python train.py --n_layer=10 --d_model=192 --n_head=6 --n_kv_head=6 --head_dim=32 --d_mlp=768 --vocab_size=2048 --activation="gelu" --norm="layernorm" --norm_place="pre" --norm_eps=1e-05 --positions="learned" --qk_norm=false --attn_scale=0.177 --bias="none" --tie_embeddings=true --parallel_block=false --init="normal" --init_std_qkv=0.0469 --init_std_o=0.0583 --init_std_up=0.0672 --init_std_down=0.0672 --optimizer="soap_variant" --lr=0.00883 --weight_decay=0.0 --lr_head=0.00915 --grad_clip=0.5 --warmup_steps=200 --schedule="wsd" --decay_fraction=1.0 --decay_shape="linear" --final_lr_fraction=0.0 --batch_tokens=32768 --seq_len=1024 --doc_mask=false --train_tokens=149300000 --steps=4557 --dataset="wikipedia_en"
Each number is 128 + 24 x the weight over its row's rms, rounded and kept within 0 to 255. Layers, rows and columns count from 0. Numbers have three digits each. The size before them is the row's rms in percent of the matrix's.

# layer 2 attention query, 192x192, rms 0.047, rows 142-191, columns 96-143
084:103107156112114110089135137129166157126148162093118087123089116105180143124130105193133136088123111167124099109080155145107128175119180109101150
094:122130127107124155100130122147091138167150129115145164160140118119165107093087159087104117172138104144118091132160128116142089106146101137142143
093:134142117131154120151093126141171099087136115151161123096127085157132119146163164103121155127122117140155141103130176110131174130107124098157087
097:149145137156124127150123168113146080107119124105139147145118126094148158157140105120162151108108107134137093114120142105154162185125086108135107
105:122095117112121147149113136131157105068117141120160129156105128114122116141153118119120157134106122145121142139079130102101162137114128082138131
094:136143169155152121149116110166135125131166144126154120160132155108205146153149121142129152126136121133131089122142124107126127201088123163151105
092:137126125131115133102152123123152171122110129177126078080146142134096119151078135127133105099175157122124168136148161149116137117181108171176147
094:143131118147186130138124135133103089100142142152114178152155125108097139161145099126100140141139110107117091124061124172181131137103105124105168
093:119090097133104123113123133146132130093139127167139143126125128121163145126112148125153089118134123125107124181107144097091144135130117135115121
089:126150127171140142101141161122121157164129135132126166122135104121152099148155140165165088118131136073174140091122114151138165087131113101152141
091:123112113131145157144138102174123126111141157170120132128146151132124168161157108118162134122138139100123139124104129110135126114118112077088082
096:112128159150114132162110119193168135147136124109133145142120140123091113150136150125120176055138174120081109166123143082101134112141082133142106
094:085112134152111080111092096145161097109113140151097124148090117162126151130128120090105088114154117162136157112125144143110116154110145126117094
101:171111157134170125139097142134118110142187127113131137139105135109120158111119056105159103150123114137125134134109079125170132163153156132084120
104:099091147133135137132086138125120125073117176116093155112150171108106126115122097136111112116134112123143103123112116124143132116155101148149116
087:107119103125140160145096121127140134126137072140100130130135129124133121138145130178137149116145117128102113202105136095117101139050138138134142
097:165145115096132120137136094135136124172122092152155100147135134106142103154148121108135120118114126128121107181135095151132123093148138126128146
104:096139130131114142135124113126160110122107172143093143127158136135112121115139097119147109090125109103152108136131137125101117130176108139159164
092:094112107131176134114148130103086111141156120132129135148154161110147118135133146149118108130138121153129078134134134179175085128155123107125160
084:079148159115093107114138148152146140124102149116116145133141119145134153137069100115140155119140125131144081146175129134141136127092127156143165
086:123127108132102125138149128088114124151135136119124124084139122081111100131160103138192138131123136120114154120120135120111166099120123118134184
084:110160121056118132125099107140129132155077089141130098086114140158100132096132143111124120094126103103127126078132113102134113081146146052119158
083:111154122149163102173148139143116121158102163128084101138185108160157128113076151134177113121126157167123089162126100143085119100095110111113183
088:131118111104101101148136096166083098142095122183164117107137118144127074153152133133139120110135144102102141102123173138106128130116108106150140
078:121142116142127116129096149103126116095132114131073123078178146130120127122155146124155122133097121106164111097139136160143139141159167106124073
086:098131134146108111139129113103099139160108127103129106107117101107077166099120122095121107137177111101137147138104111112119099146190113141088084
083:143084104119150113129082128115097164062123091118152132127142137153133111114151105117120137139135153123107078082123140121168126176129177116099122
085:114105124114142156176133109184154091142125153117132151093119125157100185145128096120087117103092132123113144146134140116138133098161127087125117
080:133128106088145133165111161131128128082129128146107122092138135140132181143129118131138113139128144161130148111082118130114126106166114086134088
081:135141096106126107148137123116092131151153118146143106121113092110142117124107128141130128054120128130113107143132097151124111136169145165100130
086:151117147139115161140136090121139139173138118144173159126100090112127104166176089143105140068136119142132127080115168103091127079135113120114132
081:105144071085130187128149159161143140116127104127137138150130116133091132137111126120125131113173116129149153111134157127119120098124113116104120
083:136130100092139096099130126101186143139139101167130161120144133143123123152088152134129111126150116125098092136155165148102093087162103144121141
085:099130121128155154090108106134079154133118151117139121151122123136158150130071135111117150138117154156142128110158158112154143121127143127144133
082:145130133159131095109115159123130136104125089152142108126100132115114109128119117132148118164131129123126129113133109169135120111118116111112159
083:108138154092128141064119120113140133098102136146111142117136129117114123092168142138101138114092122108182172123126101160119145112125135147089095
085:103087118087128119146154112115134127145172155152126144147152133146105097123153111113110112081137102129105098124135102137132148096153129132130093
084:125143125169156102120116134133118109107140150134105125144091131127082150142122103129147165163179135158133153129157123152106186113120142116160129
083:131089131148108150117139173130125137080181148097140128190150150146166123137136119119126142125085136165117146140113125091134098131113123135129125
080:132122138100124117133116137116065155159126100156142120123163133144090115127108152118132128130132169171102140141099172164130094133110112154132139
082:154127121116092138130106136115154123072122144148126099105141152129093121135177108101142134150145133110145172069117099126112146144126146138167142
084:109114144150150126132087138137182104101113107151081154074105129131090159146166150113171144167132111103095162129133151135120141073170128130115129
081:146115105139087158134128111135131135156124144151141143113109140080131118132127146131136139116125154116141114086104129119148116153144125114128176
087:097080117110084116147168076105128129123107105133131127174143112152100141184124107107112174116138183113142181162123148084145166141143109131145126
083:129125116142137095131137173100134115167127125116088200122151124082125115115098161128105116135114139134112077086140103069125094149133131134146141
077:154118115103144090104125098105100119141099113142139128103090134150092120123134112195097144143121119132128166120156127116138159111117155100131102
084:099159157148157126103166139109142136129216123132106101143143125168154148109119167141081079137154127163134135122148098155139130113135138158141164
087:128091121126143136159080115174112105121123133104129112115187158115100121131133148164145095109138138110053147138131140092171158136102127123069112
083:141109076119112109114114148134065139137178111099116137138144086146105135115081149152101121135152126142113141150131144117112128118126125130078127
078:102160144120128115117120090124123115127122138121171155079178110168111087156144117144085119143183141137134142128106119153170113175100117135144144
# layer 2 attention key, 192x192, rms 0.0467, rows 142-191, columns 96-143
095:112128136134150127162090157147141142167162096087123114132110164081127157089154122146150108147127128188124103140108127166118096098114179106131147
132:158127133150176144136121145145076121120153117147131136118132121119112111165123183118132090157143090100089123125139128117196148128138097119085133
098:099166125151160159126117118101188123077116132144117139127117128148097137106106115099123096127098133132114140117143123126110151115151105112135153
100:151081105100138145143119139161176103122151154115137114105097135134134167158113088142103144102149121156116119152118146158127141115115082153146109
114:104155141124142149135120154109160110128144143088137137176044106115138157146093133112099157091102114192200145127074142127125126154116131143191092
101:168129097157140134121144117133156114152144134142145158128091122127159143130119150108192159179157097132125090111159136138144144147115143077152123
102:156149154116104110098167123126130118154117113179131143170101148143182053093127145120147113102126150147157113131143118116161130098122126166166169
102:044126160102131144110122111140146096109093115103081141095157147167101137136094116143130135153170116101146103139104144129116149121151147142107110
096:171130115136129144144116143115134102112152147128119104095128125153102142123135120106146135136122136139100125148124157131108126162102146145153136
089:158129161134124126126108091159158143152119115136085145106144144131110113119150166140149149184132135108103100144152087128183110103123137151138081
090:150166084133096154102095118133132116102134110092157127146144072153109121126133100144117155126110139136128205088168105087112144137137128169118097
104:130121145128141145125101135144142144122135172120131123154112160130152149137089139105108166144093117181113128174125087111125140128141125118162138
089:144114135172157080110177104109168140133102115182071103145127144134117161125136140113134093148165142151173141136128147127093120140116167097166138
102:159116149113140163129132111119139106109141092142149109118136142115104131136148083099105151141148075124138144116157118170132133130128109163137148
106:132149149099118138123165087135172108113108147160152131100125131169124160110120128121113128099170143158121135133126157145096164107096115148153083
092:121105145161154171117117110107057126141157123122103159134097108132117092142105127165136111143123126098104149142103136083144109170102133157089146
093:132133129159152113157166126156108145121144136130134156079131142104159149132149116142159119070102129118117107132109106150144129128150143147079126
098:158174128108118142098099117106148093134124123133101095136123084137168071145172152130160148131089155156125111140123090131141105094101137126139174
096:079090108134185148156136097157111138088163149102116148113167144137062120136121121155106154149112119095126125150105164176135160121128125129069137
082:127132101113136156100135149071123103128141145119123124163119112184151134098146119119132162109124172128120106124123104143174092155132151147145134
092:101097128099112147128123143148110107087128112167123155115149127130093135102131101104099143133152115093081158130093141079097138127126115082097167
091:119132114140154095176145106094128099096133134130105125065123129131086113103104096133136128108136119134144110151145158114191159097118094084144077
082:120136114131189109129120153127128129141099119109121122156130161108094151107156141096148096120100127122137138101125136136151123117119180126124163
095:135108091114100163144139085129076123130110148157183118116134105169141028147109127115141132120120145113186099161124170121126112142133089107129123
089:109134142127108119175122137086152106108178106127136115092129110149124158111108118116108115149116133096120126091143141132149152079145124111147154
083:168157128138125126162126108116183127130092159141076111130096120133104123088106135132123142102142132135145102131119116114075144148059153129098143
086:124093145124139161140134121109088158144120130124083142142135153109132115167116086169128111125149137120113104113156123135145094154158129125120133
097:094098166104152147112148123158117127154140144175128119124153150200120140135101099103076132122165126116109147173178115095106136131122106127152127
087:111139111092125122110156140106146115136086111147063124081093156124136130139091115060181117131140130159144148137141131149106159093201148141138146
086:115100135100176108099090152144151100140121118113158090106158135111151130144123128174069133111125155085124131108096064172134133142116133082148159
091:143133079091130128128149143149163104146114114138111153111126180089136106131137089103121123135127111125143095130120177111135122121135112104134149
083:123158092150115150159159125115123116118130140160114123100096105105149147107123142128116048146144146167170139146140162106131123078083081119117148
086:124123123122086118127081141158173157141140070176125122111125131112125134097126105147103167119133157147099148140122180123117121093088112151146156
089:105133086131095133182110099114115148132113118115113099085156083127145118154089146111082121139093146119116109137153138119144108110128116130107128
087:105181122151124120123106159112115079141146123121073141107093120091092143092130138117181108127135138129135117120133133130141104129136147119095121
082:125198100093085145112160125079156111139113101124149065150116134093142121095117115147127133134100169141143111107151119098109138102118130147175111
086:103111122063118108154150114139125094148167148134123165102127132148136142121144104079093134065160153117095117154116085159118148170115102158114138
081:133154115176126124068136101159106115122143173147134109158121101153116144096104103105174107120148116163112150145142170120115165132165133129098129
082:108090142123073142110150165103126156115129123103157117138101111127100132147123103090151127123108096149114078092102167125115129131132159143119120
082:158102087108121097113123123159120161172077088127069127135126107178129098090133132127087127116124164103134187109157132150098133145126136132095149
091:128127132158095097105154110104120126133146123143104121156102106101132108146153100112156122142110138128167196088134137132164106120125130138152149
085:152132140133129136123156102107145128114165165174135104139160093148142140129115115142102102143164111116133170118116157110124143172152110138169143
085:116165085130094176135099113071115075168160105096094154107083179096141109129143125109107123107106105106105105127114132117166107106105125092114110
085:105122149142092109147139126106156109125105164136170165128137140150137091126106146111116172110095181119155116138163136110096067161128127093128155
098:143104103143147093129111120152129129150161147115127165102121132148085186100133131149124125134094138136101134143125114161136133107127117151134100
080:147122108108108110140138145109089119175132129147157149117122117138122089098076137155160144122145143105159106132095149131161142134144121080120128
089:137137133155086126114177140128183136117138152113129147097128095112143123078136128143152138129097106138133131116103129163106144109070142146147155
097:146092144130099095112122109128112129098112092170162161110166149157090148158098133130131157141164149139122130145143142152135117111164109145131139
099:115086133147127149163102153184157118144110115111120114100164082151085133117121153165127132145163147132083123101160156129109100135128136098111140
083:146099153156153147133125102118125093109119138120161147139124159176099112135155128098129123140159175142126152133132070161154092132103150159101090
# layer 2 attention value, 192x192, rms 0.0466, rows 128-191, columns 96-143
084:118151086121111077130145105129167125111139117133123115162126079109129161114104113178148094116162108140179114094139099152164131118098117163177116
083:088172124138123108114131134143146130151124111097107128095131082118103141168127149139164129122108142161153166105138137149120085144123171083078132
096:129165113132133084121083145140139161141115080124129135133139110139134138145121136127114156108137171072106101122119199169097125129104088121136133
092:103091106095151105126139137156156144131128121113086082099103140107158101138100142127112118125125117153122156088144163146151136120083178137125110
099:097155117134152128112129166117142100158088115127063129149151165121099120108130128129147100134136128127115112131119155151113154111114135096167109
085:157138127137159109128186150150146137107170124103091140142097120113096139139103108154141115140161129104146101142161130098159141141131123120146095
091:103105091164127119119145094085166122091096118107086150185150127141120175130155108127131142170194060157149120096166101141133151119081125127122143
084:144110130169111141147180140107139110174113139143122137131097098126135124181102134137173115125109104135123105147118135085134120133105131135113086
086:129123135101162126149106093097128126091167131146159115067096142129144147133136128081132155102114168116153131105146150190112115105140091117130129
090:080110118131126109121088126086135145134114105149152131114156136122097147158129131107127113151134117191175151121149154123131091132146153159100153
088:121128163106094120141138114154099135127164098132133145099158113127118137116153112141125117080100152149079125124165079130143147137138101124142173
086:102146099119133118113144167138092110147103096071130132144093122158131120128159134062110155115128106146111066123109138098106168124139169085141096
096:096139095129104137167105150147100134140132098105120115098136092161153087142139139152062092105092134136148097112171114169112147150136147127157162
103:108050127113137166058123090122134133109120157157126134144099122140151147126147153139170094125154133144156149150145146088159114143104144171172127
089:133111093154123113165157175140100091172141106097102099150149138114135113144086097174111124134130126136116108101199141102129165112141117118152116
109:146154117086143117140097132124121134113126123136120069096182120127079090104148086084128178114151160119120089121113112160059132088152127147082124
087:104130132114164071137150135151163126127131108121159098134130131124127139138143095135110160127116115141126096128136142146131147168099117143113168
095:087135122164142117119130149116121163131125085096106166095114131137129177101135114126115161139148136117103120114132173122108121145153101155130150
084:131129127156150154126073113162168129123152096068146104112143113139106093116089160091147121149127108090099117052094133159126122127116128134116121
091:147107152105125147140153136129098138131143121138129161187096147116109165109136112141153150166123105176125176170107123102133120157084122078104141
075:138082133131138102123087106133120120121093168111103125174159158106096110121128108130190108124108165108114111127071125085120102110149100135129122
094:095112140117141070143113154135119110136123133143089178163140123106140126148134109091098094124108120117166123103119137150099153147125140136117094
091:117156165156156143095098147101152106090139129108125119131153095144140138171129115114137143115189116102104087152177158111143149133120088116101133
087:127115134163134138143132208123161174127101117129156174129092124120108148134146123137104113126160113130150088140133142132099128161131136072099149
099:135162158125138134152120145167115132114112097146143136099134143147147104111145108151142127128128089140138155116168097142167147106100134158125122
090:134159103099115122130133112143088138131146122113160145154129155160130147123121085140103083109129118127109087086147128156138159132130153127092181
091:159120145145142118103114131151105113128099133158156111157133191149150109155129123143132103137133109158143069128111113133145125105130187109113149
085:128178118129109114154158180123131091112099127112101146116175099144154149137140157115087107161134156104155084122132130154156165155132100146212126
092:089096111111107085106098092134173130127103138134143155127119123098124122133134144187140113164135146109091155164116127107105126166136129137130163
084:123129125132098140148081132107128127149090146167134114122084157112127096134141125135119145151111097144071147108159094102130105149193139096171157
096:162118171115091137140118146136114143139088154141133145125149151124088117109096137119136125127113107125096130125100121167086112175131141126146129
095:126123128097124151131100146128173122158134126147188090137119128136152128115122119104119070140156066116127138135150143149139132136126150155134124
084:146156145164152136157169109120099130190144128177152107137103125142125150091150119085160107178118150172121105108114119113142141084060158109120137
077:133139152136179137086113099135144142109135100123119137108089120134133107154133142171196128128159123144103169111113099123136121135105149158124153
085:159140155137138118083169153144110141139109087141140152140110141114172138081144161144157125097140112140161139115133160097142085128103142120132093
083:123138121135136123098104153104091113135107169125131115115117159129152120165143105116128135127126147115170106135128135186133135109131127155114125
081:091084096107129124157103151135112133144148085133131149103096053132126139092164117128111116134116139166125110141106109181127157135137159106158111
084:084102097116144140147151124117096089158116174141104130167129135092128162154156147153111134147135166137150179101117130127139129191148157184158120
083:123133157161109130115108091118071116151084162143105116126130155184106150142129156120113151068128148125114111120140155113124156164134171113106143
087:136146105132130139077143172110153120107158101165133082106129146168120103171168141132106090147119128146147117169131108136105121122109098094120174
082:128152093117127118105153089135167140156145112125127131154141117133124146121106055105126153130158135120151102159135116140154129126124111124114133
087:118101123083141099164059129143111111123111100125129132148164100122063152113111134124145155101174125159159127117105136147158095104139127130106090
094:096107129141106148124097075142155107152153133114130146104144096143137121111119120165099128139131118136119129140119128147121124071136143111126147
082:130096101092127096127165144119113123130104083142152079125159112091140139149076112131122088116116134134103103133137137128129137124081108120127124
088:110111086135134098131124170087118141109140153107122104145166132111141141135107157127105121097186144123143092137150160132156187128145147151078157
076:129129144114114120112141147154141135119198075109150158134105158152133108126135137117128149121142147156120120124105083096122147097127162175126092
091:131142163133174098119128138177072163134097088090144142155085124142141136093133048078123132124099161154092087115164137108089151132145151121140146
086:155127120118088105156118182150135118125138158133102104160101164117065134098130135113123067121192135153110110146148136137134099154117112127119124
092:143144128141101121117142126137148122118154126162142162152140127117133107095140111156133115134169118124102155145130113085097140139126129126126109
087:152138145106124112101115112150196121156148155112113144144151133105120149092087135131122104123159191106102117124163115111158133136102138136140143
082:149106137136123147143122100106104152143110129087132138110111172111076135097118091097108126138119153104132165111164117104114109121138136139093122
078:079152139153119127118150087126086115101137090101129133132127142132134137097118131134121117111141131146140111060138135153118125119128109111125130
094:127124096148118120105084111119102137131137163161155105091120089124098162115116150139113141111119158164120099132149119120094128156124099131118119
081:136170165156149137090163106160105157107161079143170139134113154100112121147141104100150126104121170112132126169149117110126124125143177124154101
084:121116133096103143125158108158113138116106110134132147123137143130128138130138147145165115160080112151108141151110149144130124096154108150123156
083:125139108167171127167134123116147169143171136190139125151108131117162168115155124123119096154112114139124141125128103139169115145126105141139138
088:157157119150146082094159137158171163191141131118144136171134121155146148133094140130092083138101122150158119131169121128120151155141151165138114
089:115126088090126137125106106126164129061170113105132128070150126093187094127128153081130121152130114140131162113104103115122158144132133117140141
086:071158168070095149127146163114132129139144129128118128129136192137117148112147134155079140096136115126122146145076121119149121126137143090135153
084:134116149135092135127144129086154128170143079155131165120165082150127157070124115127118112121138101147107144132128160129132113130113119138143154
083:116095155128117115076137158101132172123154130143122146130108138145142111155148162097124152093128140120164088147084133133127126139146102114160160
087:134161153176150126158119119164122138099184114137163152136118123155144130127121153115181118137141110132188094158112138187136106114125122150101128
100:092156118118131194114118092106093132089138109142170139143134060124157122139130121109128113114158125127133130120101125127138136122123136097176149
087:129128136140117172139125111188144117135162136123168148133135101138131152115144108177138149131102101142134155090100108081100120145157099138088097
# layer 2 attention output (transposed), 192x192, rms 0.0583, rows 128-191, columns 96-143
086:164111107094163115131105106141097133125097134136141126116165151117169105154149133065156081148106148105130129163147136124068120090166144139127124
075:137157118112136166152156149119087143170135137154187097114117180141149122066079122137076146118148154096140111128138115110106139133105147148180126
093:147114137130160131130141123137079129149150152132136130120123146128104117108095149129126137128144085167121108156090090100180103134091184129127115
092:054163122150126127155100139127118137157133121132137132099121073165110141104122172098129130116145148100132114115117150085104141137100128124097092
087:149152088143122148109131123147135151130105143134170108148122130146088168146118111071108134134111113160153137137144162119143109084143141129099138
078:095139110128132123112075112136134100120110122124187117139157124133119124121145130072170125144077090157118155133116157156098111073110159100125097
080:179122124108098107115107115147079160152117154140183119088147136107127130135061121072118124169109126103139122138163142089106121099148123124154112
078:068110130106075078114127099201143182100091143114146161135121137125148120085144091131096093148122130122150127141143140129115116072163120108119128
080:133078109148154135107182127107125115145133105167079128159103140109108116175131122189123147147132118114122145122129094127134144147116175143131127
081:087126165132142133150146106149119116145171091094133123119166107089169099149110107146107154118148119103109122099126117139125157135100165125145147
082:164154131140125092138158145120130146130099144156123124140113143126123144145105117161157116124162158143155076148113178110135119133118156152131112
077:125152165113090156142120093128119157120137100109146129113132140099135107110127140172132155148159141132128145152145162119112093125103127140143165
089:137124117111172135146131118100109110103155096148135123146100104108137126119088101141211150090123160103104126157038131110119110145095109129088145
097:109143118115125109152086169115149080089138115135102126158146136138065127134122110116079141154158096108113153124154104142121179122175127130099132
079:147146140137123136112080155125146162060099136163129109197104127156090121141156138113189144124105124170151152125133139150145112147073127117116106
101:112115116148129152109123114116111136173100138098108156100112113151122135175112153171100094151140118140101159136122181152156124116139139126140143
080:163154145136137114133106118086107136169117169130098120099147121159122109117124136075154094143087133118103120153164162120131101077115099138146103
083:185124137139101167117110121120164095124158136143109128142122127147125098138154102127142107183119139141123121130131115156191122091150103109156147
080:143138160134150119126172124134090138161137160150091155139121114125160143147113157136117134162147143141131131151123122115134115124167108131132135
087:073160120148155110129166093196143132130125127151149096075114117129088116135131131093116134106150146096156096098177125105095122095120160136129119
065:151121155135135117126154107109127115120148108120136153169131127127139132129118160092124160148132074160131111075162111156152132117133109117134116
079:137131121172125164145170112131107155140120112137117131129079104168104134109113134134116123112123119098168078109128107124142159094118084123137113
085:122143166076091112117138127123084155168111156155119147125139131078135134052058148152100096152101103147126129128139100159142121105129140155149138
086:152128132121102084109127112106107137136144150109137143078133129125135110123145125130157117128077139108129139129161130153123135091120137140138089
093:134119105137148127115074109122200094119135156116156140107170093134139156140116148091141127126143138134115137130107112065107091148108118086087146
080:174149120150151154170112151150156119155114108180122121112127067123128128136129150124202116138097157136109152148098132098126112132111109122134099
081:092124140134085102120132136144153154109147125098133141134132076133167140094111155165140143110160138123107140124135176104099132122135070139104117
072:141126132112148118119087093110094127081130102109156102152114135125127132177159154139169118107093135135120148139090171110146100106121141133102101
094:179163128103122114158140117119082098113171142100116100102145154115140145118114124115157112122093118120160115101138073133126140149149143143139085
079:131133179178189128121145158160125157091169142113174119155149136107119122170126102107123158120099088143147099141090131112145124140099098148116143
087:109112083145136098120150105126153095089131134150148116128122131146161108166186149133077156119136168153127116132112110100131127094112116103098120
083:124125124126133150127096153119113146112155132153087126094119121135093076129147130111146140092144150083102156139124106122132144125127121152135153
081:118134155078134120157118114144080115140125099105149155087176134141141127138095138104104121111114138076116145129098102105161123181144119124100142
067:102148161133110156194157155142133150146094160106093159138180100139153127092129106154116118124113123136150111165119143119118161112125086101154122
070:125147098134151140149151117146083111102083136100154131139171119118117124136115142145107127150171155119125109107156071162087130140156159130151143
078:132134089108152156150137143087094105108152123121068110200120101127088122109123109128153109168120097151089142104148132083142137124142110156124131
072:131118137117112120105143124141156127116147162139128115115130145118176093131131135138111136117155133121111133126171131132115085129086103157038117
074:141108141116158151089122143144163146136133112145140140140082119143160108123098134151128134133143171159140091114143135130142107102137122094110089
070:104093089120142069121138134132142144146172077114145130080117117098103118111113155131165104164134111134128143127083115111159108115119116127141078
076:083162132122114144099112124118147153109145121078111134164134138114120116118133082101086162099153096074119134140129121151122109152141117125115156
073:116147150180128067120096161146119146101126132164140132159094144137097127153144141131090156117123101096115156122153120125110138126123104132129102
094:127122141179142071141150109160151122098121099133112109129117148128118131158138147154113092125122160131105121142085203112133125128163101100127141
091:122154114106172116112096191097167107089081172160101146120131101132100110144131158116142149129151151121135130117107150125096080156126111080126180
074:108135118161117093140109096167160125087156097104128121172130140157110129096170103149113140098110147149116160137093150096127136121157135097147136
082:128117097144133142052150096118135149108051121114154138125100131137125127160130108117115157144105178159129116112129143104110075104135098111170120
076:102144131095121150141151102126073145086088115113144103123124078106105144109110088163142119106121104145114145148154118154108104121091127143143165
098:122102109090083153157112087106102148109117102135158122101150126128127129135141110167159129130122112071154167141097117118134165120122088173097092
080:129139135143150078117145098109146103115173115144124149134127157140179158191113128150094123196137137079137126116139129106163097106168125183145110
080:083099137086147119132101121122115153125071122097122110117165116135124097116138181108116112099165134132125142139117164109101139155117146110145163
083:149102153146109111150134107177130128194137118163107161122136105151168174151128142153108112164098064138099128141143135137142117105164152123138142
079:134125159162144155130118136174118121107123119158175142151095121161137139154158144192145105168119128182143131108125127139175170123122139124130122
066:098159138086122110137161119079080117118125163166140161108150112101132086119145161158167125170130144104142142144142112110136133135096147143126146
085:093096134155185145130163098132146144100149101097112102161125116177159093123182113114161100119132136115123150109104133124131135127151137125100117
078:135101121122133137139081161104106086099130158102148147105139111129114120120117171160126113142139122160143101109118106121140135164076082159115138
084:152117128161124107130154180161137148124122108134114101123110100128148136120113131168096151113110132130154109099154122112128103139149156105124115
079:144139160152085159109114087171105082171140138107183149059124149157102128134110134097112135149112150133147107120148154095168151112159149118159093
082:102107118089114170152161128121090145101109115127155139071166135121142140144126160123116150131175129144119127124138152118119120135104113156161150
082:085126146107143153159129133135123107142063137146107160150141087136093117128166158125135158141182146092122129145157152174119141107105113103125143
079:153126089183173126137131160121169129123131142124131094156122094120138143133118100134168152112100181131112115137110139132099105180123121135132127
081:133139154138145116143092146175180127121125169128125111086117133104123151122139145153134105116101073102149121105094091108082106150156158116071161
075:117091101141116158149113129114145151159133165113106106136142126109187152120081138137114131110159139107116145128173129120083108149116106128092089
080:126111181127151142133108177084120112094096124113132131111160176120119143083115149114091088163119109122113140088098115091142144137160121090122148
086:118168087132132135143170148101137132173117143134087127132147124150135143133107140124120166122123149126175082120110110098124086146126130164124134
073:171159105094162098131146143127090119150117141146137125059115111125127118133098203101166102123132128113162084121132136097119097123115159161191098
# layer 2 MLP up, 768x192, rms 0.0671, rows 0-26, columns 96-143
107:120097126144107171111127139080138116132113129158106128151154113124131160127124129094138155129150098087088101109162137118108114133150111161125122
090:091107122117129171136152103119165180102114151123101136100133113115144137112099101138187154109135131109099171101097129066139151140120140130150126
095:143066113126111136089110147110142139136130143107109127107131129109138123117146130134127104131105100076122118095107112154074116129111104076147097
102:124120112097099141146117104152144165119114160131142145111148152153163140133109147138125101128102140073068110133111149112145145100158117162176143
114:117130089136166148130129105121170161117158148112100151122147090109147148121151122110139163116063166118117178115111122121123128115159114125159120
098:099078111159112090158097099129130165121088140129112154140107075128111137127114126110134131161122103137142148098097159121140111130130115157116136
101:094101168147124097156115146168134163085110131118141116183172140110109160119152085141115116136105116136132121121126100117068108118080149080146164
099:140109100104113121153126126121066136088064129143189077122143121148092144100076135112141157111092137149104158152161161103135116086110125143108114
100:126106142124161097097156121111104120129162121097092134104095162115168141151144110156125123136104100136137122106089165100124119163154117172105085
115:146134134089060139144088069124107116132122134133167094143133124150148111134133109129100110145101124157104169153135111128111126155161111129125128
107:146139146083107113112111147153138116121131107119106111132140119135122138097143128143143127139171109107131163153105127113148162161142140138132128
102:115079128096162144083120128169096159132091109160149145152112105114097155174171150135166142155109109145144140114167124147120126151147143105134104
084:095156181142137101102127140129096111140135119127100081138111139133140151169123120133069139155204080082120136139147138126118062125135133062119152
105:129138098143131126146117161140130132174137150142088144145115130098115181097110104078113160131116104142162105103119097132126115139061097105094112
101:104167137160108141132166080134159156148141135135132149080132093140094120074172139122163127106133077094123170105108098118148170149163154144168120
105:126107167140143117111129107135128107156143135134138126158129138095170140131137106121148153115121096114108089110126124112122107206113106092098086
092:134135119165154135130183123161095114170137177105128127120099116117130124095150106110154129126129157133140144147137112156175146130101148146138138
092:157128156108143121084164135132145132129131146168181138150130126105151157094144105173143117101111102134135111115146112158110114156107113119101068
091:093106134126106123160082079137150134142096148150168121138130093131114158090137170132108149156115135149098098088101141124152143127172124161153117
107:125108145105101132145075095174152084097122113139123146144128097125145166124134146148150111107130157128173101110124143114116149123106087116132130
114:094158138119118099139126125120195081099137170153135113109159117110094090128134123086137060123108166111138109121129114146175131112170172144096133
102:144150139115096088144117091144130134132128076146149122161108152138107140133128127122121138136127076157167100094136118135146125115151169148129121
090:120121122119153096098102067115149106147108105136165126082125149137146155103117142114126134135180128130147120156177176126120140121085126177125076
106:112063132120093154107144160096140120133132128117127065173125133114126136130128103105124109145121123116105162119147112114115108086125098144158136
101:095114119141138140160143113161138178138111147105166095115152124180086143122109111131160139133117104132140120132090164075123125120109140113138135
090:093093124159118159145058129130085135096138130124113118126125095098156116120112151159127129137137115141113152102136123122075125147105140112145140
092:086114147142108101105141158147117106091110126139142060086123118119143135125146139148148120146093151104121145100102149171122126073151205160109146
# layer 2 MLP down (transposed), 768x192, rms 0.0672, rows 0-26, columns 96-143
113:101129141108103118109125067147129126136147113177099107118134149159138074168124148123088100140156138089133101107158163152156119107118156089160155
086:115137127113125074151112135131134163163114120134155128093093137128187145157160124126115130097152171128128092128118115148116098095145142154098100
086:147114128125186145131132094125129123131115131136118089094146130131124133089096108097146142115078113101122129149105122101140152140127136158090101
109:140137108097092122119124190117098140137111146132109110129129103134146126136094143096097126180145118130082128126139160122154136105109094157154132
125:137133119096146093085142122100126085135112126174091152132150124102145135122163076141180165127088125129117151143131141118143115176138103105129141
099:103114123133169152140099136108102169164151202140143131113112139127116126126109109088119110144150103115143097102109125126134098119105141175081105
107:121150097105122128140105116134120146102089121144092165159100141137106134102130174146112133157122112141135122117183126137157126149136115109117133
111:156100106118146153108145130091100135114112198119155093095122121089133158147138162066091116136123121175142134114121150077131102106141110133124113
102:117135098148109148148098115146123156144117117148112126149151139119121108125118174157151139122167113077132142123146142132127118116146115122118168
106:146148122061120160153101130129103091111096170139120158083141117130171116158125113139135119067119129099131116100145138113146156138172144114123154
103:132118156140109144142123091156166188159098084128127128137162126109150111150102101113123152133117103145097147163135117127087139183143138136153135
089:125125144099108113105142117085079093150126140158122153105125119089097125103114118155162113116131129121171155139076147135157136095099158105140127
079:147123117128172109113150101124169093124111114096129131131119102124071116151122141131162117120124188182148161095114131130134189162140127130138077
096:129126155108153097103090109125102148137140126156142148146140166130123079129125120129137143131149136105095153116112172144145134089123131127067163
102:132095130140106133122104109121124104121132119113127088115086108129088132116167122108137107151191155119138076099129109071117092137102091102141155
090:142112126122113089147141089107144153141145091124111129134136137145128119078121116127128119134119093096138111121129116163174115110115124114101166
086:125075156106108120181090139092145147135108121153131151145126146135185140145156123198109124133132085116105126096110084126100124123099141150094115
087:126091169147083136153059127126132128121115147090127085105124113163076146124146179084120135116104135115110113126132153117146153110109101097090164
088:132128140115186142125174118114107125102129131112122101157102121174145137105137175096131104123163146090148138138106140113077099122116153132152134
119:151112147135103118146078129139111151113105112147108158123123107140136091133126131140164101098104073134124105172125150132111152089087095154170166
119:093114120147165140162116145158120176079096133126110132126139128079090100138129161157182126127125113110167153125162112145136116112100139115161172
096:111111106131118112111107159109093139184147169087114109153166136122154126163109136161122137134152160148135143131109102107150124134123137144142107
080:101137138139113085138108130158122123109145128071092108106143122178118121121113167144136098098134130103106139127135130081112154142160158092147137
112:121125133122120119102126109119127094158168088130121104108122162100137099131125143111126079111083120108106109109134132131127145140139143117163131
102:092110123079098152101142143149083167118115108146161095134090151150101127107104144103109163123119147133126183130124098146124139109120136130140115
092:122097127128129160070135139158162136120161124135139144164134147148136107141103171138134132151125098137146144154133136132107109102128133110153119
106:139095157141147137123113099096091167134156122164129126157161115164108115130118084120152145133148104154129098181139145139130134142139097099129069